config.toml
d_model = 64
head_dim = 32
decay_shape = "pow"
train_tokens = 149600000
steps = 8716
Each number is 128 + 24 x the weight over its row's rms, rounded and kept within 0 to 255. Layers, rows and columns count from 0. Numbers have three digits each. The size before them is the row's rms in percent of the matrix's.

# layer 7 attention query, 96x64, rms 0.13, rows 0-95, columns 0-63
081:132133122146121136109150121163076134155133134068104114113116127130106122090208146126106158124140136124101138148159110172106089106119166130137096134145118114081144089107127142116150125113135138
097:136141146114109122107144124133120127166150168138058130136079135108170167109175148125152128101130165119136129149137179127117164158111165129157139135170162117137168123119133142109104117119138128
117:102169129112156139115110194114148136123100126146145084134109139145144101161079088129099116158135129130106106100115166167159110154139132154135144129118132112154088127125139149169145150168133108
067:135156127113109151115120126169127136137109167127107130120121105126107146101145158147118137156107150130189116125151169121138136128078132123147128133175153115083170117146169172116119119073096105
081:137151093140086132119143107136138161148118163142111144106091160114125181131115141135206126123127155106119143135164137098088173139136169127096110113126114133123156134139149146089093125114136110
086:097137143128108144105153152161124150138151161134081126096092156110152156136149141120131116129128129103174155151111165108127131145116171174163128109123163100111133128110140141118065119077138113
111:132123138163139114123111134118216163134114124136138148143148104124135106148159122171097091114147135173148128095117157126127125164127105119131129189137122124115145169140105129151125097130143081
097:100139102126206132127104158124164153116132140126151139151149106129084080117131107131115082117123117146127136104143156148127086085117082144128170143111105093131151145119125140145165122147111134
108:155137105101134132120106113129157094137079096121126151173096116133135171130198133155143152151105146180137099126146118109113115119117104108107141166128136180155129129159145142114087125117135131
110:120135086141158155151125115148168087151122139144090131120129115167103118091127116120138095102106154160120156171129165120095137122096133117114180134083118107089137174149118110100143126111128109
113:135141145120122168110126131125100148138085140117068112181137131114157163152125128134088130126122136128145069144108144133092142111086131125137126173142158126132160083125152144130071111140149135
095:108152103147154093116107145145168129098145163139123160107162142115117102133147130106113108121125114099115170131183136132197149131096150130115082167151114129096103130131134162140163116124115107
084:164158149130116122134152134146124139141079125118141163141152116113159103118113125155133130134135133153118070115115124099138137082149156093125136137156124112146099142131135169097096138186153196
109:138131131114127171128125139145111122149084122136105153120133125145150163133124106166140121149115147147150141123110138084100090148155109164147098172124146119158173145176165157149159111138082165
096:145089120141120139145165109149144121148164129112120131155124096114158131115132172153165106143144119150112112091126093092133123139121139137105134094095152145183178139161134132119130135078118186
085:138103147101143123152169112130117090141116161080131136147098166120146124140116115144099179127109102109106126156145094123124145120082140105162143110054122130093121113121135121103105164153114142
106:159119156113079150089140079139114146165140156132096132127109157155187156149134140151160128116102152135127117173124153119147152129132152102153134144168127141126150117094112115129134072099121120
094:132121175131111126164157109131121156119115150163125140132111160166178134182083118156155154110132155144122137139124148094139149176132103115137115122130147146167141138067115145109132087108135131
109:117116113117167148165141170124130113113128139137104146101115135149114059152111118125062136139153146166153141138130146143146098151144126170184102124138183113143103140146137119133123114100120147
110:160144148116114121122151109117157126139144173147085159140091122109174167154153138156152145120125156141158144149132156115124162174118153130148128113131158123132172137132136132127086094089111077
092:170091166115129125131137118108165139129147133132100122149124141113187135137140117160069095109167113159147073118129155133126165179116121163135156118136145105140130129110129114114094116127155094
057:143100147127117142118149145099127127128117100165109164147117109107131149116141168146097124122062173138136156126127108131117101154154142130130103130112195109127159144134103124113088108114076090
081:138113143107117076121132118131132097116102172144114132110115083154128121117085114092164156112147138110170150122088088104105130104156164119132105110088133123144122110158183120100140105111133103
108:116112152127118108131144118145155161140119115139095155106144162115112129135151119127140117083135143095171153131103150094118141137073130142177116105111191114139184141112134127104115106087114092
097:129153152099109168155134133127118127132117136140121141125112095135209171128116113124140113122117128150130094155136108143137134173159161133184137141152142124128106154171130124143141106183091099
100:116156129148125132140139174111148103139139197164105087123111111121136122165113122173120115167123126173104127124129132147093168162111144077137132111126095112107141103096127123112102149134136089
091:131126126125116103142152126096146115163113114104122088117099131165137114137063091141161081098154093138132080120113123149097133115145121114124130105100121123156095147119167097128119116126161183
107:080104115103127123167103173144136078128107141122087105130115116122161131154129137121133125130110134150151130139135153200122144114080093134139152116149177139114160132153143150140169112111097130
115:115148131138101115100118094142138124063131124149128067108151131122091102120085127107123118100140139085116141100114152140121141098139110126113134133155127128098145147161153126126157166146140054
099:163118135145138128130133121133096145134111082120100143115167121111108082112131148122135128111134102072121104127097124145097148092096112099152138132145158138177160162143141075105120125183146142
110:143165167138136129112155120105110136132130153107140141185136114124132164116115107108157178156156136104172092132142159104117122109137167144148151089107158136153116171116136129143090100160155148
098:145178106118078096078122094123097123125149109164121117094119082120139169113160133112107128157136116095118147100104118162117134126126103094114106134126135174144108122139113103171120159123121160
080:122140106151122132105129140091095111129139129079116115137149104082114115096140150088096113132148112092110130162156133193104126155171149115115121130149141107103120104095162142128140134119127191
112:157152166120098135151139121098113146124151131107072135149088122098156170118164147138119110112130138168122099164150197146105126149093155135134130149140145122119162140095153116116152107135153125
095:107155126147109119164095136158167119117110145127160140152119103131089147117123145124088123204086128116110103131146141138126174102088155131127126129089093142156121100139172131146129150107140145
090:117132137113096158151105181133130172118128111097130109133134174130124134120131136117098083113152096100103081136136169122111104158119119146121128156139138122123109131066149134142151183130148173
093:126163111132094117108126154151169134145115101157096145108108109058109133135163140126140110103134135147119124155118153127082096155130157132162109114143139145151143165150182139105098124132147086
109:122095162126113101126132124146149136177110149134094156152105148135132148144148146167100141079139140160135113170168180133120118130096155114155112145126176119138136182088130114118110123134158137
107:121083124125147129152144137171146143169099125162117145106160149097151132125130141107138110129119147154145074138120161101101166112133135129159081111116187145160156139112143096128108146096131095
100:148130136158146105063129078098128090094145103138172153130154127138115118083156116151134112117121111085138145137107102127140137090131116128115133130106084148115124122185125088103164134140132137
096:166138142122155189144125096156132119119091177160091122129095116163140134167146125135091124153131121105147165151137128126096137072129173146115134137111130143117104085109132130120130152142150095
086:133125144125147144098111120116128115093150193189125109197131092090103170121144125135137172153139129124103104128137133125141137154126124142130177114143158135165142167111140124111131118116144101
111:160148154133140125115128102105152114176179119133149144140153107134152166120169088172108139132134081173127151145142102151138121159124134139088112133099130131143124124157141093084093146162116135
089:138159134146127096115126100107110118117103133154130110146159119106156148124139120174146150078119072162093105152110112153081131122106139114127110126145120156133142170166153095125150110182155138
086:090129140126165167130118121144104111134124151164159076180137143106150166117094150124123100130112108122085098135155107122145107156127136163115178094147137124123121114112105113138075131162136149
099:135155155124105115129096164106084107137141130129143144125124141138144137078092127137149138164139123140120098089143100129090058144107119166095115098096151115126132152105177138162150107115141135
104:125131113126134138160135093117167131122126107168088138192145118100145148102178131130112123110096071145118119167125129146110099123132106162115151135092127145088142104128111103083085131135122121
087:130085168128109139120142103157123102119127154078119162171151143127101107094150137106157115095131099097133114114150102098144136164124108120151164122158125155137123132129138143083119125079183130
102:174138158089107120131136102095118129143138157138101156135135143109192167118128126143133120113143149163137121172132194112144113164147171132124110136156161143135139146119115117123163124136167095
101:160088166089105157163140116113133124163129138136123124143091130157163166161102132169172158113139150165125127137126183090134115131127123109133144134131120118163130159084112104149149091120141123
103:146110163117115142198140158098127163132136120129156129135111135181125125143124128148139102131125115136145069135136165142109120110119128140137132140109138104171121107066117117159164133095140181
121:168109179115106106112153126117152117164128142159088148133124136105181132142145156169163124086141140154134124133122155103107125165112151154150138145128175113138162177114131114126112116119143087
117:138111134134118106143153133135137161163118106130093146104116149140165122173145135137133091111088157151168095133162144144112139136085115175162114152105175115179149129124157105124116093103141120
102:141150176118112158153098117114097136128124158107114134176109112103154138102131084161111172103131118165121083142082145142099104123170115128122167118136130117135123102132116109122120079155162129
094:165114147116129104122173131144110115121166129147135108151121154093187123163104152128153127103138146153146149103119126128163198161104177131127148135152099103127138126163100133131105128121135092
113:140092144126090113103126118161129158156144108160102172126108122106118155158153156126130109104129159152152129159155163118143120149112156116153113119121180130151166155098149136130091098102152080
105:116123108118121131187144125116141155159097160119087137140121167118142141122151163118134134149113172152155076112134145105106118146104195112115116110141140128135149091126121111134099068117130102
082:094161127092134142119121125132171101133132095145142058167125131120127154147094137174134144163122153171113127140150099125121135143110113137131134169140145108146130164125157113158114113188137157
080:102139141113119111145102135139176128098146062142157123113097174164124095164126158090162127147122139130104142097183144108131162125102152115133122115112125106106125107128141104106106167120101109
099:085109151112103125119152063107138145134110105113108184132108125144122107118115129155139087128111118084119184171171124133163104121100148162099131152132111145116120144137121142123137117091140159
111:119102122154122109140109120096158117111142176147162124137155137149102129097093118128116110146142126119113172055144149150143144107135130161136095127142122153213116137130140097141141142130102139
096:161120127144134141107113121092117134183124147112128141191132119097135128112157146153121138092103159131134114135147102129092174146081124119138146149146129128132167094153142117070088112130169133
116:089145113107131139119127105166119162130120134138094126122117108113130078129136126093142133164089133115155148170109111117095074088112135121133098102106158153148128086106154113174104094099142122
092:103117149157109132106123174133104136116111093130172113122167152138151143095153163133166151138150142099132147139139106121113147152107136180162128154153134095151151106158138092162141146168111091
084:099145144150138156126090142116130112134177121127118123092113087117126092096150100127117121117178094107073109163121111124106067154147145152119136141142139131136125158134131138146149130126115194
077:154146152138145147110160087076147107137096089128089175148138112081098144103142144122115151117139144134168162165107142150123122133132164124148121124164163121140164145136134101102106094126123102
101:118125107110124080132123150131131126114101113136151102125122170158167110149116123173163115195098122106112103105120136118124152122117135148125120100094113122107070094137153161163176153126122131
051:092095169132127111118131153156114104116116101123112137118154127103080152104137092118156152099147139071116110170104127119134096099145122152125088096170161109140132139141126124162086134104108154
077:132195134146126129101169113135104161156134085133114177114139096078120153162133137113135127123127134138152139155101128133124100181118148145129097131116153139129149101165139111132088092101125095
101:136108134101118115078152089121131153114117107126095149134123119090134143151095141103144157119139115127163167162111125138123153125142144163175094093115136119131156149193160120125113106141146076
110:119170174172134141109146108104167078099115130136114113086106164100126163125133119122160163125147172140147181135113131115130127129112128116122123095136147116125073108151125148133100138087107121
101:141092132124132110105120144106135109081150122140157070154061136144118148113127109097182136168128116104084125132134167144138115125095116144110118079160113113120100125105132123168135149127124132
118:151163168108123124100161127155117132137095130145147124126111166124093153151088123150108129146153134133169136124124114072140126097167151106131134185094130107121104148162166157132122112080137137
116:139118137111151177140102118096124111113096146147106154149152116104144131147106169169162111145127135103117128154096134149103131127084111163136114146164117056120142095090116107125137121094133095
093:142117087097098110082104106153149121097134109126096144136121138179177124146116114192128135100126142103138110140122122161103141142163153131098108121140133136152144089129128110168120077125150150
117:108119149120174113125129129155204139148109076142137140143120136139162103122141117121098121146103144145120127142131131114141100136114128168168101147078150133107111139183161148112098131098154154
116:157143116151162143087161092141099112158121156083139110097111108138072105154125138111109149137111131089157140114127134172135142135128139164115108125130152116173163095121113115095149106124137083
109:118119119122093149092128141154114144081146143161124119166117154109136078156116135172122150161107081141153115107145115104128134123142149119134112125114116076102107148101120143181077117090124124
134:144100132101139169161181111112114154156140136105108142132190105091155161151133161166139113126130120167113124177117123128112126140116116115119151137106146141141160131114175162125092123127085131
110:135135112120098093154161104131135167148132117164116090145101153164153131162150106103120134128140081119173134138120106118138126182135104150150149101164120120098113086122103155132087138085117128
096:140129147123136093126134080111104096125117134133103188150162101094142139120162159165129127083135125129151150160085123172129138139117157162153111135138105155139152144139096109099109082137121106
061:144119118144132105133131102105124123154114109130131152146136148122191155165110124140166136107136191174145201131142148127129140133118109121117144124148107139183135147116132091116111078130149108
078:141104128101095104105100144086143115089108131141120064109099158141151109128151111145161113186147114094098158104138151146125140137139141124111173113117168116118122149119154131126137168147113163
092:136135177133115122094164108111156117145121111117092188144150100088167161128129140123116163104145156166157170153101129136119131157125148128141112137126158118149152140160131119124108088104129079
077:176127133129129112078172089130134133139129117115115139137124146090120172154097157107136129147123137134172176124083129161140142152126150099132100103099142109152120130185151094134123103139136090
076:121163124172129186130121098108168096138130186119100130119146103109134139115149140134093142120138161157156149102155114061107137128155104102115180127120146131155135124122108148096113131143126119
116:140172145170135083127110138149138070131134145109123158123161122130145152119131163147121122107140138122117099115121067095125103095166123077097119155109097104123132145143127103125138122074113109
094:117148129178090118164136126123133146163115127122105185130165096113133176133152171133118113114138162114151122114141096135104128145116100131130070145106125099143162125153129114159102108110105082
105:145136114099146130052140121145121158133122172100110171119161136142102106129104126139135158107150129135137155126117142125125114126084194159161151158106121134141165123141112110107163114134093103
106:112129141074105136165157160137124094156151130091106082150085129150151139150114141118146093165107122184156139119156131128144159149136157128150123133084139147162133146156114156114112140109121152
120:109104126106098130149093155150166128114121104158142115111137190173161098131112096121103088162109107138131121140164134169120154131143103140144123130157125120142102137123160172159132138083158118
108:146143118141150130131106122181159152112156153106119118147135129146090140133135129140102122146131141146118175102121114152154176136096145087108120160116085145095171137134087139109133182105083118
109:120119143119106122198080150104124186118142131136143118124188122163137143126126154174163151134162130120126135084145165137130132108176144130124111185141133121143130134137134131160142113126121118
109:126164133107079139130134141143107152112135136153133120147125137101116099108101063117167127147114149167166165146158075096123144169118130125137136081157116125114122107169141152133100109128149106
127:139152174117123123087117112122135142139149099104121174167099114134158104137117099127138166149185130112176117120114118144134153135104155115107125130099144106156097122167109118153083113147135176
118:152123116122155147160144086143093079134132125119112118131148146156149151064161142158123113094151171116122099128109142129115126094142133144123088187167132122135140142132112088114125110113106090
# layer 7 attention key, 32x64, rms 0.154, rows 0-31, columns 0-63
086:099136117144141119147137146156110122099158123082160086128110085152099128094128152095153133122094068120136115138120158089128106107105082143104137126114114125156118099168106167142156123141107140
065:116148150160109122111121099132161131159125130168123137127146132089132144127119113112113133096156144162140161131148109214104151145146139102137135141144161100185109134153099153133108140132119079
086:077148116127154130143155149181118101091121136092131103089142071115147140083132154090135129126095109098115145088138138100151137144118131160111108130158123124110119111106109145132126146184140120
076:139105119140109127118106088135157110102138124133145139096134136135113134113128152107077063152150111144116176132194111183122126114137108116144139121106108107155174125081143112154138103126147119
099:111108157098123164109101080099147157139105117151091146126134166134138154147114115167114131106147156129119142109118099181139165125112141149171149150089140106099111135117152112132081100147101112
095:104134143114115146136093104137126113116141142142153144104134140137154119170138119128078111090125120164121136134145183183135145074176150089142090093122129139143140137112135127181153130153117109
121:117133125103106126135160111138116122080125125151131129111158161141101141119084139120068063132154139133156158164187133133144129104133084124129140096122103116131128085136138128160150167152122122
110:132110111124151133119188133152101134126090165154106085155115115100140096097163146128167146124136141106137120121120123129142128134121160129157135173133131118138171128112128088100069091084115102
120:115163125126103157112136112129155136120127140165086131133096166103111122114133131120066125127145120073151114133116072112141125141141120080176127125143134149127117127135166165166084103146109145
111:146123107143152155169158130183137115140094177140096159137092170133148120119129137150113131121117149126119151086125116145130122126132123128175122114182150150160123073112112109120077113128143107
113:113109116150154119122154093105119124133107115139108103137074117090169125133149130182099107123107156118155118134124093089141143113121166119146093153126143108094152168119135114076104098112135164
101:161115120113138101117076141110157122148117116128165117123120125127156143107115118080141118147111149088159102110110105140131141102137089179108119142144138094144158114112155079082070117133148116
093:137105092106127126098131133107121170107155153121113124093130170078077146139128123088138117149146130135116130138129103114125134086120123158102074145128137136100133102148154181140103087111170143
098:106127138131102105078105069168110146153106140082129153104141108132119134148122144093093135103122130106154159128135091167142112124104091137136179135125148149132121125104129141153105146125179160
124:120132098108131149106098108108123124144150150132113113100132150129152113145139119139117170130142158181148153166145094119123115152109126129168136124183135172197133124072149132130119130104098098
089:205129103123124179110124161136144129171088110111069162109132127134123106127151095126137155120107073141115123131136142120161141128138142151114125123116127126151141119143130067128170128123109110
062:125097132158124157106131132127163147178126122140160137120147120144126116139110134131081103115136144160101144113116095168138174148168130103107105112076147089121087157113163123147112083144102128
099:118119160108112126131113125118160149148120130150141094100126188113193142155121101134100093158149169109126154118141113163125147132092150152157133131137137108080142146099167096125089118126151125
113:110125129155136135140128141152119074104101163106135113138152093111134119102138164142098094126131139127107155100166163119121135098095138130118124134171103102113154095058147104163168140149138127
099:105123160082112117103106115110119139140100135120147107109142177116180142153107125131083103090172159116125143112138096173139140106116171132155133107117146104161136103114166094143106136159122127
091:111111171138127116151076113104109129114134178181134108139151152121127149126120157153096133143190128127102123132129153164131153092084143140150130142112138112084139096116153129162143171135129132
088:102099161110134152134137109105143134115146083112155149126116154128125138161122103117140142128132138149133127172130079154093155138169111191114184094171133136132083147142120153123133124143164137
096:137151146137153140137149139095132139157144127143179162128129118112170134140126126130131180118116124100125131132142173148113100137117147101074110072103138157139079151101107117117176138138149171
123:125157144134093104160104099126135126112095125149113165083133156126142103123128118151120093094165131136117149098177136133156149105130136089184099150080097113121129145143154088153106110143121112
088:105121144153122103124175155188113109137132141151125130123155120120143156167132135096116141120171152097086136115079112110127157146193104122132106098126124143141160125116159154166160132137112135
101:124092105087195126151145124126160154142101113136123102077117105110145117143127117106127117171113131160124141139167097108129163095116118150156119106119127168143134094104139132151093132147074122
095:145093125146132119146117134120103087113149153146158106118136157126138158117113137110091079144161099123107126126098185127141104127143136186124150143156108144152111107151105106133189141144166155
100:159137103156154117171105136155120136128100119162131130148148126110117126130133120111147106148150154169117169116161113105149090141182148102140146100114152098196149121110148122127129106161098165
110:184160124146134076127132128153117164095155126114205114115097085155109113121172144173131141106127118100102103114136151144110142147109109155119108122113158089146146119119121126124152135127145117
104:179092100122135097152145123176128139098127096126088147109095084118146126145134153167120145134124134147152141091088119081143095094087122147104105124154127149148141162134128126112106094115124112
115:129141164129081104090137146088113086152108165097142139127078110150142168144142141138104184085146135142105106133123109129141146155138135125109118148105155133120104119131089131087129132169097125
094:155147155127145071129127141083129144177153172100114130151137126151118161104126116149123127125156118136133156163128103176126125101100126132098100091138123098179127177134122144102152106112143151
# layer 7 attention value, 32x64, rms 0.217, rows 0-21, columns 0-63
100:153085129133115148102122172094176099165136104143130168147149128121102129135097166092120140162173113116143105132146140125172113112132122116122170141093140161132114112121083152113137085124144110
110:094130129102143110113135082134149138146107105163106123116132131145152099128121176158157129152088085128149119141136118109142155151131097137155120113116156059132140091124086137138128104120176168
110:153165160185120109129111109176121127125179131094122122144094161115064102140096126152109141145100127118147141130111132088147142114105127180109116118122113150148112133109178121132126100130113126
098:119129181121126145145140098100140161162149115082090118144110134117129146173107108103139086110100172099098159142151123137116134111152120160120153108130119174129194120144115130104119136117114149
097:133169110084104146150149142151131143121146115102153137122156161127112138152136138123136110139159167121188096075066115145141114135152123084165146127120116146153126113161154109115165107125106131
113:154104123122125144123120131124149172108105119137148108095166132103157080119187169168129147142109129132104146172125116134139094119125143103114164054148120130136164101134143091133121130124137142
096:132108120131140179134142088170146106132146163129128105091146121124113169098170093135139097082100166141116141160141124132137103154118129153173115138143115110096111065145126106129134133097127140
098:101128166143124128131122165075137148096121132127124118142122118111130131112113154127151145104090177141088111123070146108158112146126124090144124090123083112177175114117129119132133132100178113
108:116133114129112143146083133156144137194104119149132139106143116123120153147146129178128116112144134121138110105135157127152141139129127149096209144100056115111112142169119117128144119120133160
094:155171157131126088112155118127121125139090162111090140112153154092164114131139175098162132136133113118083104144145101110132141125098124105136179144138116150095157187110104130148143122120123108
113:147132138110162159091118123105066142113065177122151155133125103144099151133119136124129105082127118113167138129100130090117118122081136147123138104139165166107123157092136118137110145118115110
096:140149162126111119152182127159096088142137092148115117137120110130126114089144132154114101141143150179134114071103153137118105141108140126117127089137171119109127128136137174080112169132118096
097:155133116140117149144151135128138132112145121126148110157156140077149170159113115130108120120089153113137127167162131151092157155050164132101152067123121124126112160105123134108127136112100122
110:128129123187145068106102136153133098104129180108116169151112108115149141166150083107115118137121124120118119160099135129162143135154110109161150096104141123110110106103116169117115142087145120
092:113117127169105165077152140100113145117104121094145130116152148120134134137116140146078120138073100134147144082131117166137111139147134114128134136135149137173197148158110129097144124107166142
094:108155153118146139131129135153157138091135191084101116115111122124126111172109176163100138134120114124144141108095130179129096112131094099133122109084124106143113114167107082117137132099150139
101:112180165151132142130129143103158125175110141120160156156083136131111139109154124143106129121118122110139119103151124146113151070146127098141101150134121123085140107176158081083129138152111106
105:117162104109146105104139174101124153121169138126152126108089133104138129074144139144146160115156139132149183159126123132177151145142138121177109136083116118127153128155121163157128138158130161
105:103145143110092135133071102138125147099153119092104135150163093150131117123114160145140165097129090098142151098144124082131137119106100103147096107180111142105164107149124121129152097147144113
089:116112102166147127110100119109135161171150105133099144119158131091117125140103158136101097094132160183081134143119142137081131163138139105110127141128149100088137086155098132110161130098131127
099:124145151152148085122152063101112165119138089157118153153115131154118172111124147108122132118161144093146125150133141146149131102139140094154128142147116161122118093108075102135161101122164155
101:117109128152116119147065099151119157126073120143147112112093133136137109134120153090135141163150097148136087141115083147167109152125119123125105104099097129097100153105134126080119135145089106
# layer 7 attention output (transposed), 96x64, rms 0.588, rows 0-21,32-52,64-84, columns 0-63
079:088116087155148109136147151127121142121088114167150157112123135128128125130136112109165125143108144139137120130146084129069120133154078133090161099118138117106098145161131126064088122157113122
097:130109099121136122131128107139116115169108163110155121139035157120148139109125114144111113106128158147140113112120144161122149115174147125097119148120120121102107174144083105156084133158128150
111:079133128116134136131119139109121092106162057151095126104133167146089170120162115105134128112146132131110129095119139098156141138141080111097144155112097097165116171122125100112140131120114109
103:134158082167132126135107148202145152136093145132154139119161111122098148114188141121090151105124101131109101142122138109109156159118105160097124109141159108170154123151143114108131120117133132
092:139168128121147111137134110119122161098074148146116177154167141129160114144167150101127113152109096159100144148141131152132153167103125063150149126099106153122141142156088112136113138137148126
107:151206124091111145124118126106099164142106123081148136167097133125137134146098109155141139127137165125132104140164133124151137156084118084157162122149150166096158125125136154109114122119145120
110:131131161113120143140115146113106136110123127131080129155109112195106138154101167127137167130071115093097090139112151148144088118096176125116125157124140112120115152131123128154169084129131115
095:144181078129123158128102123163126099131132138152120094106141126098131143149122103109136160135162119134138113163116115137168149133114158104160167146165086141140129142165148155108116073135086122
098:110140140105178136124138140078111147161174107108110103129135108117116136085122130121113175144085076130149159124118117122142115164120128120123148109133159068156173148127131143114122133160139099
091:166155131134114080109129124130115128115150145100169143118135142100129111110081109179106121141104165106102118105134098116132159139110079166144108125116149115116113092182160151153163158130128123
097:100142142140114107135146109136102095162130094112139107148169154117129173120121150149168157189147163097146122137144109134149138148128166146135133159102156157136136095157122139120130111132188164
092:112131107163087136158147074137109084073121178133132139129138093133150119107107115121144083144141121138178130153171123133128116128122165113170115107138109118150133121155079125144111108103136119
084:112131131088108159156110161154133164145108117120115113113164088102069162117143117139141147124148116122134131123099068165148148120099130183150169135129160138108146139150153106144112145129132105
108:122132119150112137109111123113179110123113130115121165087155110129085121157116156111166130128121074091125125110134117131146111146120133147064105153109140125133151180182152136126163092117105139
097:141084114152126118102133097173135101177118137143146150084139128145177107109139105147134164096135132138123135111128118104143162105102078141109136089177120137115118173102137150123148130165108115
093:130134081112160151130100088113156123129115177143115151106116122108138154174127161082137137122131124130142091159120133158135147102109131135112198128167108117121092115181118129134142149150105140
084:132159077145139129141153083131106157150130117112144178120156179136121151103111118143126144131163103111070105153149167114120126134132108109131105164143117104132160173085137137122157124158122133
086:118121130104139128180160151145118139092088116153140137136117119171137114126086159150038140103133130139118110116122142163095124143124131128147133108167165141146095141094117118156108153135137105
093:131078136131136135143125090114128112123164131128127111124100123173128105128169118128137128119108134187151098159129157135137148134094127140128113120097115148086111148071091159086161170159134151
097:139139124123139142128127133117119079073103151122100122109143124147101123119134157118118184105129125101138131105095100143118182086138131142141144090143129174134128132166132116103147164136124055
081:133105146081139098130116166151143130125085136097137080141141112118127132120157115100140131141106140166119130063140096105119127127099126149131086129136119115129178131177162150137118142169089105
088:134164106119119106155075101132085131101151138136123132100104142108150118128094133087118155164129136150201130102161159134149145140113145159131122150122123146119148098099161148146083127162122115
114:146144098136115133141124160103146100169145165109120109181082128155112136114134150107070168156135135167086103113149129132167139146120180144144127097150110128165119126140104114146136146134112116
129:143149110109141149154136103118133133105132126161099117091170095119150110158153120112091074143104154134127106151131107091121138119095131135154107106144120166092115097083118160101089133133082107
116:118148115144073106104131122140139122132128131134141118103105142126140057131070164136124130073155096113147142158147112155131111163144102138128130127161141132134116119080158152115098164115156160
130:123096114104154141117132089127109097092126124092089139111104120096091075115150128115161104150116127116155159147154094125154078095125168143141120147097071142115132136121130129109092135115133105
123:106121097147115122129129156135101126178128124117127113136066115144115103132123134139114159117139158096156103097111108104146098097121142163129122133123140096146096107103178124149196078112114139
129:132109111117170128147121108192117116147122149165100131105120141145125112140101139101087095159105113119155076128096138116104086105150139150125086145139145181130120106139139142152122094142157099
110:151122127136165139121108120133110117137136119129106097112173147086145142095152116123214129123115145150151131142150096103138119106122086143162128106107095133118142082095130111090108125084109139
109:136103132164124099112130112124108149133098101135085138159109095159120103140142133154089084132084153123128133142128139119125088078156127115100061148142135119108139089110104131140100112125147170
134:119109076139148118138127149131130123125095145191126153115128133133146130143151112117144112151136187147105117137138124116105131108116159165118152133150153169109088078176168125167132112133089146
105:104108137121146148108112134129140124114137124147160133124085156090113093147113138133112117120136110163163170145113162124153150110169180078132098142129091120138122157148133107132056136137092128
115:145111162113132149106148119141138093127110102101103140166138124141124116135073110137147146061142083175106164139106124140130116158157130115121139126114116122114127158111105161111184089147121093
102:150115129137124098093085156092132146143120122105123141103159184119129137110166153135129152072147131121113121093132104094107116129095074146140114138128126128128155183148146100120166163140107122
102:133123081164138075109129165134104138117150125114151130107149185118081112140089143097162104135169111127127134140130153123138119143153160120164080093167137124129168148136141147154133141121132113
104:162126106141131118130129131118137098115150141152140109136127099091143137138120074141098077132164156158105138133130179178099157166167089086138127117126124119129096132124085101127102139163128128
087:108134090129174148159134139160128160096080089168117105120149109149097106164107179145158085181103141128173122149130128117140145135139120132123113138106118133144120105123149105142126120093145155
091:129139145135123132119149130135141147135146090178139119130087138143141075118119111162116116119114103113146174083129122152127115093128094148158112126095132173114099113107158148141077077104163115
123:085135141137110111150104107122143108112128133157134115159109097127111143101184117147157141112113138098145138100129109166114112098102141174139154146132165107150068140181109088115125116116145160
123:157148176162127136106083111102120126129127142126119131145102081105162131129113130150139157112129148124154069152120143116117116111133116079114140171142126112104136112148103129137102063157174147
110:119151177143110131121122094096103119123103119140107125131086151123150119194125129135092117099110139100123190149149117165155108099122131184122116123068139124151098115139123140144131120151137125
105:128096124123181110136140095124154146155130102174155092158167119159171122111153109085181098154108113124147155143130142103123110118097144126154095106105104112144143094124122114134103101138107137
124:118145139144118172118137093082145139132156140141103152194123116110139130103166166169114156089097105124140133122093159159147137104115172142110118150088114136095112111135116149103106108142142128
094:119110173104153113119116107154106127101127101102124121109168126114137111131111121153149127101087100067134147143085169133104103137126107114137090198108148098133159139128121104118164142129137152
108:125129170161133085132129164126112158109154117128131167178143124134083132121120136132149167144143080132103155151119153146138104117122116136109148136123152096169126143159206119128130111101154136
086:153114115112118123123107105105129165148103184123165129160172078131166147119139098139160135176125119141140133141150149138111172125126150126188115098124149123085106120157112131163152140119122114
065:124154114126103093114134147094136114168142121125150130122133139135176174130070095137127178108124156129144113049088136118129141121113097091167114118149151145116115117153109130152152125123129134
093:125113187120134156115133110118124116112153111126121093125151159125105164111105109149107130131123109132132142140136138119119123141145131165111125137179166110106151112101134158111036191147134131
105:106073129169125106108152156121154091125124120141128099114132091116120134094147117105138153100142133135111150101142148156126145105166115115110147144125119052130077124122080103145134150137115170
093:089112094145111116121150136124146146145111100114191159142104128130123102113130123146066100138192150171132141101135119101104161115157131110112142115141134106123159122135120145130077165153142119
084:132124142107128107155135153146151157109131129095175128085142171101137113109135149117141144115105114117137150075163104140097118145111118170123132113060156130119143163095107081110133159129137110
088:120131144102104137124104070149133117078159153098143122168118142131133118142112108125113107118162121101145098147112144154119116141144093097181071138094135158095122150083131105092127137116128115
101:106156102143070127159137129107134122127119103135087111138171081156122171128175118075149090136128114089121116131140116123097100129118130157109149101112131127148156149069127131116125115132148149
101:124158109140111084155084158120150170119144153134159109091103165131140094133167121120093145173085113120122097129141140154108131105099096100127119113114127108148152122120138076135082143123121131
103:126098145091132140114132142165155158116136103106120119168089135119079139161111129134122166129094102132114132146095156155172176144130158147080144135111112115101104098096126135131088112144156147
084:138130171129109123156135096144153104145071150128138163120114097151185100110127146112063137149135178135132140113142125073111112107137100144093131126100127106122118119116126086124112100116137127
100:129121145133130143140156140155087178121137110124151093158109173157100144060161148125143177110124141118142144117152113080124123085107144148163132121172115118123134093123127115125149156107128141
100:122127155112132127163119119066124095103183160110093122142129122125092148112128112114107154145114095118079128167129131154126116118134166135115112148108119113126184093093090098132148166132137123
098:112089147137150116099119163143089108126118120128162122148141123140125169106137147128107142152116150156084094181125137102131099159157132130136051152138151113158162135128128145106104146151109098
093:161105135143168145126136173117132113128120153123109111119160116128148101186063138110109095136118139186157138151113170109144151147129122099092128103118116147124168113110111146150109140137092112
085:128151119120118121104139089138135120150154121121096105097153176097104134132155116091169091144135111122113166100144112132149118130117132188136109117100107119118144109108145146070162168094093138
102:131144099090122116134160188161158124123118101124117146141170101090123141096118130128163144130135110099094095104109147100109143147109153077132173124154121139138152134138161093147115108085141143
072:113132097129060159098106174145123130132129152127128176148110121096126138124131112183092108136128147118110102126167135120142144133157119153116143153149095113090104160091127149166119109121136169
098:134143092154125134116124132143118117138112136121141146090141169184096144146095120105104153166151105108110130152140087127118114118120082107130178115154144107151104139073090096159141148105146139